From a checkpoint of a small transformer trained on Wikipedia.
Architecture: RMSNorm before each block, rotary positions, no biases in attention or MLP, untied embeddings, some layers without attention, shifted keys, capped logits.
Each number is 500 + 25 x the weight over its row's rms, rounded and kept within 0 to 999. Layers, rows and columns count from 0. Numbers have three digits each. The size before them is the row's rms in percent of the matrix's.

# layer 3 MLP down (transposed), 256x64, rms 0.131, rows 13-218, columns 32-63
093:524500513515499494515517495517496516477469510505550532519534452459508499488464510502522487527513
089:479488492508495487499473473544517510495481484519528483485507507516465525487487467513491530493474
095:502509482490503501477513541474532478503526447505494508542517513499453523472486477535484489513515
104:486510527496514459490507490483510493519505513472489477513479492518449516490468497474484501491487
098:496507507500522482504532501492482526494507473476449503443491481503483468533518520479510504537493
101:536469549524458485518491527512500521495503547510473504515525527525522481566538499490477491499490
093:503521494517466427507485490526505495514470477481509481473455477490482531508484497506469541524524
100:497492554505505509470543502504488468445505492496523497499496491486517512470493475495489549517482
091:497484468485480464523513591496477527450474476493461483505502506480488483463523500516504506513484
108:493472488538489525429535507512471446511512508504482511503476543480473490487515532505539511532465
101:492501473484479515513491535529490465456489487544458505490498505471540487483481462509469480526488
108:519456516507479507507497508496531451445455500522523496497530552514508514496514503504503481537492
120:479489469486482468477477488525489474492499495460522499526492478487471546485517496514509483475511
104:501471521493498526548519481498476503504485492511491503497488443504488546519515512518471487549485
110:473475467523481492504526502495514506509522530503452497516517445501487500522472431496478470474495
090:531452513477469497504467479510507439502501471517471476490520503461508502469475485502473520477482
088:489469507521471497496483467506468459520475486476529448469480507503502523479520488517543511514525
097:511477503499534476490490527483517450456468464516475466529493503504494490482495481527472502463524
089:509490474542506491524508526510472503484521515530556515503504484463475448482502489528485525551512
106:520471495494496504507459520510491463499480546504520502556535560443472504491503506526476495476456
099:520506533484481474515523514498508518489493474475521480527481505531528523469494524512506498542467
110:495502566501501487473490469521495503526515496550512527530496511493525533486497529501525536496528
079:487482503520494467482491511505497498496449483508453499490470492462514497447501486503465508511503
103:513476460484506485494445532489518461506511494459482505473505518502510496498485507541509558540470
097:530446515498531464485467481501510514527492534528495480482474491533521492517503503504495565533488
086:487483519522459469484476493532478533512476502515489477495503499491492462540499483526494486481474
094:510466511506475516490512509502510476498427543492514506481538488542510515490483485484524509488465
090:477488491479490504512501503493463502485477499548487495551509484498547507501502479485475479468472
105:495513490503498517499479463543511533521533477522513498473524512493480536498480526500505521477486
103:503455492454479550501501507456465488537489509489504503467510477497496484497529509483507468451505
098:478463545486532518464540497492451512520487502502478484491507453498474511488516482527536514517486
110:494493501523510509480531512512490522475515508464504492514461467485495495506499489424493519516516
096:475464531477485507498505456529481464479518493451496486482486505440462512498516510508540506491494
094:495500490489505465462477505502506504508511516505484482531499484499493486485478504478536486536479
124:503501513482468536442518543525500467499499483469478505511469524471500505482519476536482521488479
090:510487494496511496455487524529508483500508483517464479476471492483494531449475492510499515507479
095:487497499468521512479525513449492499455525518490513504531486479522458487550491524461501496479511
100:522473506498460520517488493489531474489486520498521455489499473500518495478501487458501491467525
097:501526505547503516510520522524463449486490506474486499521466481542517491479524530534485468494534
091:491510504487492495530495496521466536453517466493445483512498485507518542518525490497510507540525
101:498498493516471468479451523504495463486515526534498514461468473505424505504479471493533493490480
097:506512478507525486474502537513518479465505480459473535498479480457513514509489471556458491508456
103:467486532480434478504525487526456507492496516476479490517525461501517509520506510465504487489501
095:546490487481503528514461475533464510510515496504515486518503437473469528477489491525476503474486
097:524543475510472507482496492498484538517517492512504474493505524523465513506479494512514455512513
087:462491490499514510513510490521490505471480531484537523487465467518503518508528542512492483523512
091:506534508498504528512497497508468453515476456484495476486454488476482523454475506544514483464537
107:516510512508483504553471542504483454509478449497519505493513512474522501473461492489514539468496
099:479450509492498485507508514505463512502509498509505460521519463488526498497504449504472556530515
117:517493491495505473550501538483485449499485500468484497526506506518506492452476486546474514499498
108:505465522534543489517492474458504498492448495496482488518462465462467505504492468485474471488492
113:519499480510469517506505528503497501497502522542471469483512539500530519474530478468514482531473
109:515499496519488503512468449494489493475457462494467462569499474499509496505501483515485504510483
104:493527473496506473543533508519513523459497477522468511487507516482533492531486500502476514515493
107:519513449492483512474488521489525477470467524495517486473519573490482518515452470495499543550538
092:477513548506493470465477475520483524489450541535475497529506474493543569504516464508479474481497
103:508509504520523499489533506485498478503505506521501537458495494494448526494455510468528516505516
107:515504477507474525486489517484494486506478514495474467539513483482517499507469485512510500502506
095:469496505522488468481483488534482484475498468499476480478503528505495470513481526512539530539482
090:508462491483494480501493502516510495466446492493461463557481491471529542512514494535449499498499
093:495478532543461495487519528508492476478518480516511522473445528508508506513547480501452500501463
099:504512493493491475468462513465543496503526515483529504489476505472468509514487485523497553501505
089:542471527503491474494490513526462513494519497505507483494508481476456488544495488519482545483498
079:475513489508476483525511476496472488480486458482504526510450508489489502502497535501533480503523
089:541473563501495507470503518501491516502487509508497520471562460484515474475469463499509491530476
100:525470521498535524470509489508484513510511491479554466459477491518499551485499504490499518533510
099:494508494484504441507508521451482491521506509482471541450489472456466512476498488508488493519497
096:511457507497471474493486482525493450482507489507518529503514501509476535478457497449465470463501
108:483533520510513479453528489508489482464487522502445485477486533494465512487472537496506496463484
092:474503509484512499505515500455518487536492507504497528482492468546525484496505529522498518539489
100:526504537510466497495488487458496501509504487469497487504514499457451520504475496519514507468519
100:477500514531504502487521488476480487523493507541446466449501473516512488443491516468479507517495
103:499506501461512482522478500469494508522501505533460502516530470528462479490492543500518513483532
110:484491469471476527517513483528537525492485506506482460508451503502493510497515501475501436459512
106:490497525505460533491514451506508484501496521502466503467554489504500495517487513467530497506477
097:520531513487485484510494498512489466497496515522473512484539458494491501484491500491524505508439
095:513527489474494445492449471509477482474515512496506490453463468471489502483476492505546532508488
106:478494528541464518520502508524479532480500518452475464482528461505517482452481449523478497486487
108:520499502493505452509462552525488491502487504485501490505500474505496537493510448558474531490484
100:466530468508529497507503519534515494491435467491503490458495481520425502449499509511529493502479
095:498473514505508523498486486499491459496502459540513500540468448491541533502497497487467537489525
096:503496465519506483510512524506478501467451510487501494470478474567453492481497508537504492528522
103:475515517513532459516545507451465476477487501518478504492513486518508499515491520526534504518539
111:520499541484496492499496501466472535533489451536503500495489496507505529487495496537422512523487
078:495533468506482553528500500511483532484474479486523486455490487491493496485526555513504469496511
105:510513463516522451482485510522486477492495505466504498564483481489477508511460491505514520473532
108:528476531504505479469508500499526461510501511505495481459453514488515523496546481548471493526535
095:486486507524491540489491520498477493494466505518471507540542520515502504479474470483485519546448
104:531487484506523505501523503530505535452519514467469501507524488512516486486523473527479538477475
098:517493491507466498490484510519489469517481480490454484514508503465510532479470422534464501483470
102:498464502511512484493465502553447479522509536506500467506536518564477500519506478476501502495444
106:470534525490470488492472488528480502444515475473500514525481495495570505497501512546539497479473
103:511471478464513487483527503498530508548506482459453486474488514523495440470506532471504512489504
093:500463527499489492496506467539494513516509525511538509491484495504530491533563503523463528451502
105:522440561507514530519501529472489492482468503542477458494487523511512509446475489494476511517474
077:503511499503472530496496476515511532521512487508507497484503504497501511501505521512496485492521
134:482529533492466474481504470556490490519501477493435459511568527487476481485492475505488489470490
101:543539500472493533490471547498488500502497496492509486491526477498515468469489484516556441456491
103:524506540493500474535496472523452531535487479510490483458503495536488529453484459532456532504504
085:489514497523494431495505487557512506537465512503521520495478475462475535481489494484501492518502
101:520498540527502529454462505543533441493453535500515490495484513490471526457489502513480518524498
098:472509492501508497493516498497458466503488463498480476555483474490501500484549470499526494548483
109:465484525511527518486490503513516495520541548510478524479507573517498470499541564532500516483525
103:537464528470485467472447478497477469489498522486452486481477476455484508494509490478473475537450
096:473470491536525507468507492512466435482508491519512517538482524514471514460490526483535540498474
100:501437524476469482501477478528501517497517506480482490460473466498466507511532507528513485504460
109:498494499474505523514536517524483533504507478477458495484459532497484482477497477484483495516480
118:534506520497470485527535510501493456523496466470481443495528503530489524497497510509550504521448
099:510506505493518509484492529517496454504533448516513492523550510495459530495471473469479463481507
090:456482522483526466482480504490509470516468491474487431525497442472472497476467499544494510465514
106:491477508502541469462515504501471493476455493509473517477481522472473444478479531541514512516454
102:463502521498534496482466479466528458486492503473521490486459510488458524518511510481529521539472
086:517485544509505494518501501510509536502502491494492512495494491474540478475504435491489512497458
085:513515481493501510514483496528518521492479541540488500497525521484509488486499501511452463516457
097:495478506520513510467486469480455525459488509508510490521554495517468492495465520470488553513469
098:522503491504518473492509506493511495530514530505437517486497462457450477466532506460506478514504
100:479484488487532485475464506529503503500495500536506514532466511552488505520492445535409478507490
100:501537470529503487504479503518539502463475500538497466503525497514477502554475475518497525523489
086:512507499502471448520510506531480494509520497459513447512525480476486530479507504524514498475530
096:510481506484480472531512522517494557443510521499491512496480465532520471532519456452521489513498
104:508513506479488506509523498546475484526513480478446496454531485497493495495463507518517476537475
087:470497480516487473489499508493507454513475474531470461555458471472507502490506489534479492480495
085:504500483496476516451499491513495519468504509485509512499501513528529505498510497489489470491518
102:512498504519491485473508494488504467500482498501534472513466476529454512470496503529493521492507
112:480507519529524516516499471517467502488471520501508474564541511549504492510495499500518479482497
105:538504501513501492478519519560495491483491491453512502544458443504492497485500488481473487497496
107:488494502500554470502490493530509451513502510506468459489515484514469474519500516478525527512523
082:544517470489464493470535492497514450528526484498488485481494498537471510438500508493509462484521
103:532502481482505457499469477532489498461496495513524509508459535483504509525498513533542510506500
099:527505517501551476463488460473507493471531451527467503509485501489504467508512524497533564510502
108:499518544500511487495490526544517490479494513487499495457495524481528517508496496497509516509514
096:531471496567476458485467531495467478532477514540526495487504508481482483470499447517500512492488
104:525486501495481488535434499482466506512520514553494492462464459478518524496512491475511503500469
099:471491531525521476509483502537488462485502522491481524493483484500527516484499505481522505507463
101:502491474532494527519495493477503434503495480530509493540495479472474538464503474504470501491505
083:501477482528489486497503487501523496518457528515490477487503490484520512544489463510492477495477
109:534486459470524485519529500481490505525508484495450506480508486454481544504456515511496541512479
098:485522478518474480479451509472532484484502516526502491520463520479493492473517504495477528522505
105:497485533514480479518465523505498507528490507543515477492536454460518479482490487529465507512468
103:547498504485506512513470532528513505476513513492485514512494476468486505495480497498527473492504
080:492508503528506497481517501497531477495485491517494469505491464466486498472497488506488492516520
107:527449516499484514462476512506508454499498522486480453505470512517506545438499489581502494477481
086:542484478518494490485454502492461504477503499499494489526457502441481534479475486540493512482501
106:496522493487525455502545530481505490500518508451450494487463494507498448494514499502490504491512
099:492503535510522462491499482511532531481507532504479492492466501487491490501522517480474544471497
093:503497491484487476503493480509510505499454532516544468554472472473530537515495452497499511500531
098:532499521460480475509506516486454441456522504517501473497497495493504486521505519475500510500487
092:533506475489512479458474511500486489547518510512479476494466489542484499523537519497501493477478
099:525484519526507489483507455505489527502537506456519482477517454519516476463511500477531552521515
096:515521494476530502511548504512501533509509498508480479479495476473488502512516500497539497471500
092:498495509542453542523480520493510470507472505487469505510508492489508506514452456510515501515465
085:520502526519529493509513533535508456462503468494510528514518534499468509482490514514494523513466
103:500550545456514527498462524485470482533493537519491513493503499535476479506510491499490494530479
110:503488458536494519460476492494508490497452512479468511504509454490406507477492523527455491490502
103:507462485523497539470476482492470488506506507473530459494576469520509499477483485525510562505474
105:522510490482445499500480502508479491569556486518492524522505450463449533520487502493518500491509
092:498480480475496525483485508502494450511485514528518484499484495484479525463491493546478513462504
088:496482522504489466496517530531514484475495487492480534517497470465481496507464503536498500476504
103:541515494474501454473481447472523459477519484478500474479472472480472531478456467530510514528515
094:525475487496499455523479488487491503483486532519496469515526455478512525489468470495464545516462
104:499483519487538483516518497522532487504489501470495489514481487547488515486529487542456501522502
109:490480527513505502466519498481511484503497534477546488488522534483513490457483475509495482530486
101:508505503482501502452471508554532508422488505521499483549467502513474507505501497522470513523489
109:503479475473522496555464519556450502524475463475506462468484446490528489495521469507460522500481
116:470525537494525520503503492459492499469494489536467518460497478502465528491454502464501493502478
107:476544496474468472476485525567468473528521489507483515520517513516482500545455490498547505488513
101:480503541553510469519507493542484470503501497489498504507488502506514524472512479511531534484544
111:522492486477467505520496518456507440502529517496438488531494479495477504467451476537514509474488
104:501483475553489455450528507470486512482499509542519514460535481506474482496522532487515516466466
096:483495473494553497508492484520506474499489525464474494481506505473508508535475511454493537471474
091:446492501512530510507494472511471471480485479497465460459501472485460482532510533508493518490501
105:509542498520497513480547535471515484492493524533523493439520501518488458507519495484465522516485
099:481478520509447464519496550503488471500493529558532502501506504527482464489534526494459483459454
096:503509482516486510473532522526483435473512474462499523510466502488511476476476503515543530522493
094:495509503483538488489522504504515484440525461489476518465480512523499525473457465486499506498476
082:540447538555495492486501521495454495511476463529515484480521508514447548482476486535486470474497
091:501498506485511492492499512502515542525549528480509492516540486515518438513486509488544504540484
105:514496518525495475504521495454466531481494489510504486439514474500497473455498494497495538511487
095:523520471510462512508494444522491446471488514486461457458487469511510524439517539512435495497524
102:526476479505479534490505502504503479529494506496428492532475502484504508483486484487475504490477
091:526495538487503506471504497484463486487521489465518497445463502494506517470467484488465516508485
088:519483527504505528525528512516496430519505487519504485492505514490478540466483554488498498506498
102:526534480494466469509521491540481470517474488491496497505471501502470498476484500468497509512499
089:509480497519466498476473516502489474517477529522464498526464502465510499492509474543474512488471
106:527541509540513491520524476536495490495484500512515539481489491483460517492477514432494501517502
104:492487495495469528501508527566467485498518499482506482533540474487485481479542501520500587527497
117:525496529520500520511499540515526457492489494545515485484489490478485527423489484472448511513479
097:461484505522519484493519505483467435500517513538489561476523519513523502514445542504498486513484
102:499444508522529464515497500530526516489459500512516482515438465519531485486450503525481526490532
099:515456511520511487491506453515488505500523544507495462508535520518474506490502520465529484453503
093:518467494499473449484476511489473460456486482481517486482442503492501503460476501497523519509484
115:494484519498510483464542453490472435513457511480480461523508453523512480471456502518494504518488
098:502511481483465553503519493493499465501495496483489488428479533494483487481506498466488525458467
100:510501503456484462517481511515468481512500469490452488528514484487463474505532481463513515492497
092:501495508546512487483517499449468498523475519514446500481496518490492512466511502517480545541478
099:508551487500502505495523468541466443505516523501492523546516538496466497495511495512496508521470
100:476435551509530491547508505549504516477475502472512461479535484490546498508509449498519502521498
104:519491507494491506518470509535525499440503529522513520531519463505506520473522512500465486452520
119:497493472531488513513495498524449466490468495539500504482508520484492520489526489499482503503446
100:489498473512490461504491489498491544503480454502542483517467516480449494515505487522482549539482
103:502510505537469494482501531519497492523477538484495495487447509521484479471514519499478505544519
093:507480498511449515486460506503488489508514503515488488528507493463516537488479501536486519483486
097:480499494514524512507516534528494469467512480494459523521500513490534510513511495475514549499508
092:498485545505511462523503493497505499483475450518520479579481507483457544468484493498503514479514
098:467491539489454462473504487464453514481517480502455470519467503513546533472477489533516506495476
106:490447486476515518469501520494508469507484523467457506510491528501524484467481498488521466484484
# layer 3 MLP up, 256x64, rms 0.148, rows 14-218, columns 32-63
085:526472499518484458498480478483564511544482505487518532489527522471488508524487480490508495526457
100:484504473548459491471547494493532489543515518461505485494507521522497467491515527556508541497504
099:456529525519518521550520502500483530524499495481514539474531449505511465524505530526551480479538
096:499487481501505552490499483572525504489545517516558509539544503519505532512482508494535525515494
102:473486523483504501482513437500494524542525462495503545494508548506544487485522502474517494502522
089:493509483457476459484488527512549518540515530525537481486512533515500507521479473452493482495491
095:496526470466488480490525448532511540519499472473499533517525489495458467512515501547473470451491
087:510483492485515446486496521512521493501532473469487508488502522462499465508519549460533554513487
105:531519483508524499482528504529478495529504501480458499511495493526486501492483520488506500473513
099:483486482502518492545491480473532516508485464501484422505522534491543483557482514523490527511559
104:487504492504533471477498498519484542502507480459482508512513476544508441554513501483535518518467
116:526494498479535489483537517456544528500531517490520473505492502542562469533518477463502529547459
104:472503506496531488529494504509488529533506505512526517463531538470535518481486553528467526497479
106:455480516488505474515491524509491533500542566500471452507498474545535455537509496523484524506513
086:530504523489470507480539514493482501543507476478468496541541499472470471508502511467520475491474
089:455541505490538477465519479504526490482476519494528500486474519495548515532527500504556514550533
090:518507533476525523539511485492528506488457446481473518536540502474512492516520483508506495472529
090:490492490524499470532472517502490512514509566553521467520501516511481471515512512536450515506487
101:510504493488552496494537503496523525510520538494469478464516503540472434534521498456519512496514
101:507525471504467507486563519492525522496482500486509478481497533497473480519516498532512514487531
107:496517545476500473481498454511572524487513519524532456457507484508524537512488463502516486543522
085:504519509504479539497514487505502519536505476475459515493525472460520496498528504500497558461481
101:484485502497497531523498503473537552525479516508563451532487491539505502524539505521480450483520
092:480484470489527499463540463528466544504500484518458473470499526478521488561557475496500491481535
088:535503510547503496476497523500526520529516571476553511486513516533554465514486504527489526521490
092:458504560496534482500517453496521537500486526486565530488525516498495466504493539499513504500473
092:460451486484547506523484496483504506506492530519505460543535507460517478512538486489479527494492
105:479519496492532519517543492473492515507452491514521512483474551497490469507530545485531497499501
114:543503485516514473481473500575540521508529501485495471508511543536523462498480519503510494543501
097:522500452468516502493490463520551518503504491499499487517537536483525525524532533474478475523495
106:464465480511487554523455499524507504499479480523520502520513520524499500531501489504560497476529
096:555485508440498503490513468491520604487529515513475536512477493492496499539497489493504495525490
093:467497504485521464506487453495509480500509491502510509480486521515479505494487489498492443477501
122:475525504476459531479468501463491535475531497466483509459507466507493494533529517542497527520459
099:519532528495528518494511498441513511539523493541473478500476479498521487496507519459522525468497
095:509496485545489521512456465515501536547501463497471493456558498504513524509492504542519547486522
119:490518518490511477490497517498504489536525512486464491507501519474472459517535525569505554511537
101:513485514486470537500494490516485512468562444536517506508518496465504503539509461501501476477503
097:473505462485530489505524493491498517448521484510460481510505570499516526498505506443520467475501
095:466514491510528466496449529476524535527521521508535519460491498545461531539512490502548468474522
094:522516482518502552555489449483503522540471484536496488520493495504493521521475501459548493492503
103:501482520469479469484483491544547502512518514467486529487492526525553500507508466471500522553473
090:492491489497496468507466481485516507501514527536463444491516557518513449497504531527491507498458
100:446471488542485537498487526491493485496504555528485523526494529461548462520525508510546525503496
092:564459490496518507485486499496491511486466447537500486529518521458487537496447449504508492498460
090:479492444455485531535528503515517505515517519554491496512509518468531502520485475534544474524555
111:485564515525512515525528488535482523478485451498538547477495484514488498525504489524522500514488
097:510515518508504460477527502482557497490493513529530516494526526494516482556553540489527495516508
113:504497490483498503526503497522478521505481496492496541528528506527473501537484491495512490482505
106:487489514508505511541497475446532527503530486472511512502491500519482480516506480466544453511510
109:482490500501497542461502485492499531485517468463508543485504484488487469531507461524538540465482
112:538473466487515533563511457505536518495482470534477499521534519503520516526485480514499480503487
103:506511498518511530509484476457551544557524510555509478521481445500487479521524527488548472506489
099:508540516539485505519539483494482504485480519505490556470525487499475541474495501493496488498523
096:512457471467509554543545479476484523527545503472512489468492512495505454530467519505499510480470
096:484519548481527460482485494474490523563512472514555524510542515506465528536544482490526507486496
099:465470514448506485539491499484532551558487503517465503492476477517502464546492504512493507483542
094:499538524491496541491495510462516501496476532520509470480491500513513515505522513488485488480519
084:474493473486523479495489504466538517481498505498468478554483499466475463519493470540516442507523
088:530530472460514516498511472524503516491525468454508513491473523557498494508478513511488540520535
096:453469514513513508524532481487509530513513535534527500496520459501490527490510486473516516503535
089:539509541469503470505556467459481527542495488522518539467521529508514502516506457479516472512509
085:485518504497461471511458528551496488482505484519489551530496494485470547494455474534507505512458
097:526534504506466451506458547502487507487456494514523465477478505507513502521524465489490513448519
108:451497478506504531532499536519486537519519468520468514487542483491484503518545520507485509493463
100:488527495508524563464474476516526515479501504485503482479548554535488518497523480475535519503486
089:530479488476508536522446477482525505530508473466495461459542487486554549557515491507504534470522
105:487496462472505521498455493433464500515522546480449495531497500506521476540503489510550554504473
100:488518498498504521471521497510510501540513516518514468503515540483471525520495465524483452487518
101:465492446476486501522501538507520507512478500497503517499503496500520487499501472463485483529514
100:498483481500456494510478455562497525484526446489482525500525493476517470534526490527495528529523
114:502489475502469489522507498520489504490516500474483512518471555465558489523526467512476497534490
118:514498530495517523473483492499485511533513520487517524496560520522501499523514531459512534499507
099:500534516436507489496481434540486520527491459465507496533502499537492525515504495493543495539511
095:523524457525521525538553475491514526477523481521516529532529511511526503521486485510500472482543
097:555458499449476462452459451504494529499478518486468497515495481514528520484494471462493533476478
104:533518509507514480522493461470547497477493487487511518501541534503485497521507518495511466521449
100:487457511478491494512588510509546560508499525495463507509498519513514466537532500478506495525452
093:483474486526494495520518486507506526491530473499499532532516497523513491518566514483502513502510
097:497515477510503484492518478518499563469494446511516482492539485503512515557515473511462528462506
096:522491523491498476548484506511523481481519476521505524560494535469497500525510488529511486533486
105:529496453464494516528456513561490534505485517511469460489536515506504522480493499516481472525484
107:482524510525517501502531502460491538540536514521512468452506485473519505498488514478513510542480
084:519502503502515492484491556504487494466476476519485507549497495483514510518473511466489512486459
106:485505527516502487502523516486501504507534526575552485482527522561525500510505493516525471540487
114:501514463459499542525515499555482511499499502524458484488514499533536519535530507500495491510521
105:520500516505503520556519462503511508506529465490490493500495488461535491529474505494466496505538
100:492505475467542469529519464505556515512512466479493516478492484486482468494544501513499454527494
095:518462486462536502522519485445567511503486494520478463491510522470527505551513515496509487498530
103:477506472465541482477536471512500520500490509503465522477500467481492485523481552522502519483510
111:529529521464488522504481493489514507463545509511510517479474507524483498515498495481506523477468
110:507491505523468484470459504508521500519495537532532484517516517523506520514522490525527493507503
091:510553460499544521479494486492540515476528483479487481479527505505509445530504538482520524500479
100:480561485487454502530474454535493530518522512451507512494508509499493475544517498490503499480507
083:511456491497451446488538542507498480507467483500490491536505482482498522514489454487494524479473
125:490535529517476549470485470498513531470504506486490491482506473459454457523557506550512515496475
122:476499480541478498526554509466490524502498481449504500473500516504522504510544523451520488508523
104:513524509456507483547560483497546507531507497492455460476470509477496510506508554484468479497495
092:490497459552515491520502477579534503561467491493551520521496517469487528506490507515468511519478
099:480463525505525487496490456518529560496511449521467495504506504535499479493545526529555495506514
094:520490479448517477521489507511497522509505503479474449503474523501533496511566470535497491533477
100:490523501487502522457498507487523569500482520519459520470579526513472533506475511489484502526506
098:529466522494506503516505494497534543545509495484474488470505483515491509531529486499510479522471
095:509464488524485438499504517480472498532505497455452484526493515512484489489496528509512517479509
100:519445457506491503494516495519538530487518520527461475496491534555515479532499487495525515519496
114:498520483491508513497482449493525508509498511492494525508507448533490531509515528486520530453521
120:497532470533522526540498478505527524522494518530513528488508503491515512509510497475509468496574
098:500522497481524498516521447504508483537507495532496512508524492535450476500497528483482487501570
091:477478500438524487518490477502525494510472503501471489506481483490507483508517502544513505548566
104:491488508532528455483486483490511532498530494488535489521518544502468479511486524461487551468487
102:509506534505515522480478448468525541522524508497505498499531538536492514538503485440558483506478
093:525551524463492494497459488476495525549489492494505498483501512455509481524544440511482488466458
085:508510542523489496521519552430467525508517471437493526534478517521530483547484462478468508481477
090:518538537477501488514556499512530532513478539503467531505491536494543511545533479492545470523489
098:470500457484526522529496521475510542494463517467527508509490534537501518497520562488491505498496
100:476487473501480500518503522511545508516485512508478475536493514541513446534493460522447480522520
094:506464496445477493501513456497534518517540540455499539500507486520480456509514537505526461494493
083:520508450477495484541471487560485500521464489517495506495517476486522534512502535506532477455535
090:485470456513548485533475467479511499552502490494490470511527509510480458503487537500463468516490
101:537526475472491514512509510523510523477488469499500540491500498524504523497495484477499472517502
079:448499524473517475517491481507541511492516491482489486541526521477517487537502468519520482500509
095:553491509508490500527494508500498455531478524470454498515519490486482511478479505489515523472503
098:464479478508492495506500463475502520449485477474531518502501521477499514502532513479542463528484
113:488524465515534545548504476518534534491473491524508479512509520508500492509490516493520475523487
104:535500482495487510533523506508503511531496459464513496479500477488490517488522511503474503478515
103:516506484484483514533515491504515533512503502494522531458518508509528537526530524507490479492510
085:537494482482502488506503489533545494573498470550456518536582536487513498507483473470501471470505
106:489531500448501451483472483514503555469491501475494481452508525562516487527491483527503482538487
098:462524480501520516465500487504483558484519522527488526473518494544543466536523485488489449519452
106:454492523510508536542502473494497505512498502492517491474491555544473519509542555489527482512504
095:528445511511515481464477477511489532515514529483522488439499512502528440513532454501533550498513
117:500506488523476495479520476520508508546532479488472483487532527546498464522475551463466536527497
102:494480497440519496449539476471495542547485499517511449472511551476532534489497478478489517492494
100:489523495440525467485487468530511544498517490488510511429494497528565495549540482482510491536498
083:470463531513500496522490455541512505532503521487524482466481514464473535527487468526513483506464
104:476496514463536549536493465468514517521525513524543488510492511514478501535488505474476442505486
098:483520475484468496546520483506503497527525484532519480480548475515501545494506522524508495485508
105:460521505472480477529536481511523525479543502528451477487486540488502489530515545470522485522460
099:473513480522487477542512506499477511503479478489520501482519530493510489505538535525518511540513
081:461536482535516529486510494486498496526512522578497536533538515559519491519528512502446487501529
107:480528522504533496509485489490569529525507472468478539468482495506483484483494510477528509516497
083:528516463484479517457461502462485487492483508492465477517492509480521507514534453553480519517521
104:533464467500517506540478471488499523550493532513494500528474452501514481513497530506526488475567
105:493525473479490512503500502473481515512479477504498496469504509524542524531486472512507470491509
096:452469503474504527468490461502519505487482528503556533495515557508504487538528512475503519497469
099:524493487494476468528453519510490510517513477487536532510511513520512487519499504496466501518476
100:485425516483522541492533528495489507528499515534512489536509501535528520502506476481511470462455
097:505494476488537507486500470541522499500459476509477510465532520501526523551529517487501476473478
094:480495474526541534446477524474474521534513498519548504507526496506505517496559557508513519479483
093:491509499481518481519546450480537507460522496531491529496488545493503514504563462517494484481537
075:534515475505494477479504510532482497527506470494508502531492514477488432506516504556474519465532
104:474476473507516526531535458519541542472523474454539484484502516488531524499498469506492521516529
112:504525494518489472463481469492501512504503515486486481506507473528481464541488522514466545514514
101:488508480484486473566533465495520506514502495467500514448536543526472482529491541509499482522490
106:472497493481506511534489515484495531504498519547533487473507466525456502528508535483512485522513
094:518533555512551443493522479496496534479524476536494507530513513483487497564501510531484461478538
092:488506470502497536495527477528533493513460489482492483498533521490482488504470455531531493509516
110:495461493488492498505457458556477499539473519524514506527513513505524502507549528494471495490494
090:498532538476559461511527489512515514470517519493513482524502492493478457553489449509459509545521
117:446488485482498533516459450502471530493495486476486484483482522507509488526525478523495532468548
122:512483492514518526496471469500512517499498506498485459488571480479541498490452484509517484546507
111:520504502511517489541520483498511512541520534491498502440497498523535505503545549505508503507560
099:494540506472531498475503485484502514505482486515543463509525490522518445559531478489479508545495
111:487506476467460483531492502482505507531507468490503483494482478487461499508495487498566530498502
105:499529507518462501451529520496545523509515473528533535475535545501495515509485501534478519493475
104:467512501491503507555517494510521494530446494528547529455480528502505493500489526516514485510486
112:488481470484523483517483514456547483510507478477467475537488519469474479525506457516520461503480
101:511510507478510505491479471519501499491509492465474469495523538518511516533521480504510528482505
095:489513486495509536492531514484530545526509510478519479520509474550517463510527534460528467466506
093:496467518486487526499485480526524502466461524497487544527482451513505528515502444524532481547515
107:519522512486525536518507513568497494502476424509507481512522495462538536494492489522495471496504
094:484549504503538502537515498539474524490484500436473472519530503506493507516472495501518503536522
101:517550524476470526517486516511492499472561488513515539485515482497464529512496496467519465491480
091:502563489490515557504546493481481482496538494490517566528486529500465494514517533482516477486508
087:529452518508514458476488548485505520486502514511455445517505540501523485507489475523462536476473
094:495522498498477511506492481503488501522498496530502501485479531490478533502518495544480503454535
108:479514532484498492498485498510508517460512539490536521500527564481497521511531510535544507490493
101:498496492509515510516495508546485541503531504522528525539523543527511511586503485533519530500476
091:460498513454511495522491473463551519544500495513501523484496478486518480521516531519491527508564
103:526490463550478507521478475497478515532480471526518499497559468477504534515525495528494500454489
093:506521472499499519494457489522546516475524487481522488520576496476512473524468496469499514486457
111:510497483466478542521557490527506529508494475470480475478530559521490500520507509505507508496548
084:466507501468534499496542475477538525520518500435476483501462535482518512512525527509517489499524
107:538513468467485498528530483491515526497529444459484507488471495501544537515490472502526493520515
098:500504500510494528479497516517553556544504486529515479515533485516517455528564489479493542530482
112:495504503479465557501540472469524539510571474486488493484514497514479511530524494496499501479482
101:508494534509494525510466476500525544498487491550508471513498524477508499515516470539460519463522
101:477495535482515505510510505468525482555485503493526539493503563489504488472518520483518489495497
101:478457500492498509552521453500516545461510502503471525475514528507509465506497524469503511524491
097:482452490485472483475434483518501517514496491521493483522480529502504470512519529525468500467507
111:522529504468520503523500478485508499479536502474481527481526514516512498495494469481503506543502
097:531486467532503442526492477502518542520471531489470513516497475486495462522468520489575527530531
107:484502455494493501506497498507490515510480524466470496453511534477553526534522499482495482511485
099:462511498490514515501507534452524515497552523528486492523465542506522488515520478494484507517484
099:499539479479534486535506489467486532523490495486492479467498489487523486528499475537494499501507
099:473536504495470493523464454521515510510518490528500529479521528534477486535529511497530479515476
102:515506532462541543531499487499497553548520462475483517482537508506497472547509488489492496514511
115:501543517472535462501526518496496548521508481484492454503517490524513468559522489513466529516441
097:448520505487517486500509511508549482497486482504469511486508477502515523506552501454542524516518
111:506465458458446512544519478511499518481491507492502487547488498520516513517528519465494472451529
090:495497481493448546520474456512536523538531540490494492502525500477505486522504498517511528496551
098:488531458501530520498498498457499564539516555514511499520480484523477500527508518543519443536480
093:532458488467519479491475485494526500500481510495543464510513555505492464486512479477504503516447
103:454456487495479474531471517474547510486500511477526496480454505536489476504548484525513525526506
100:478525500543501501516473497472506511524526526431519532512509514501466484489524544456544470517510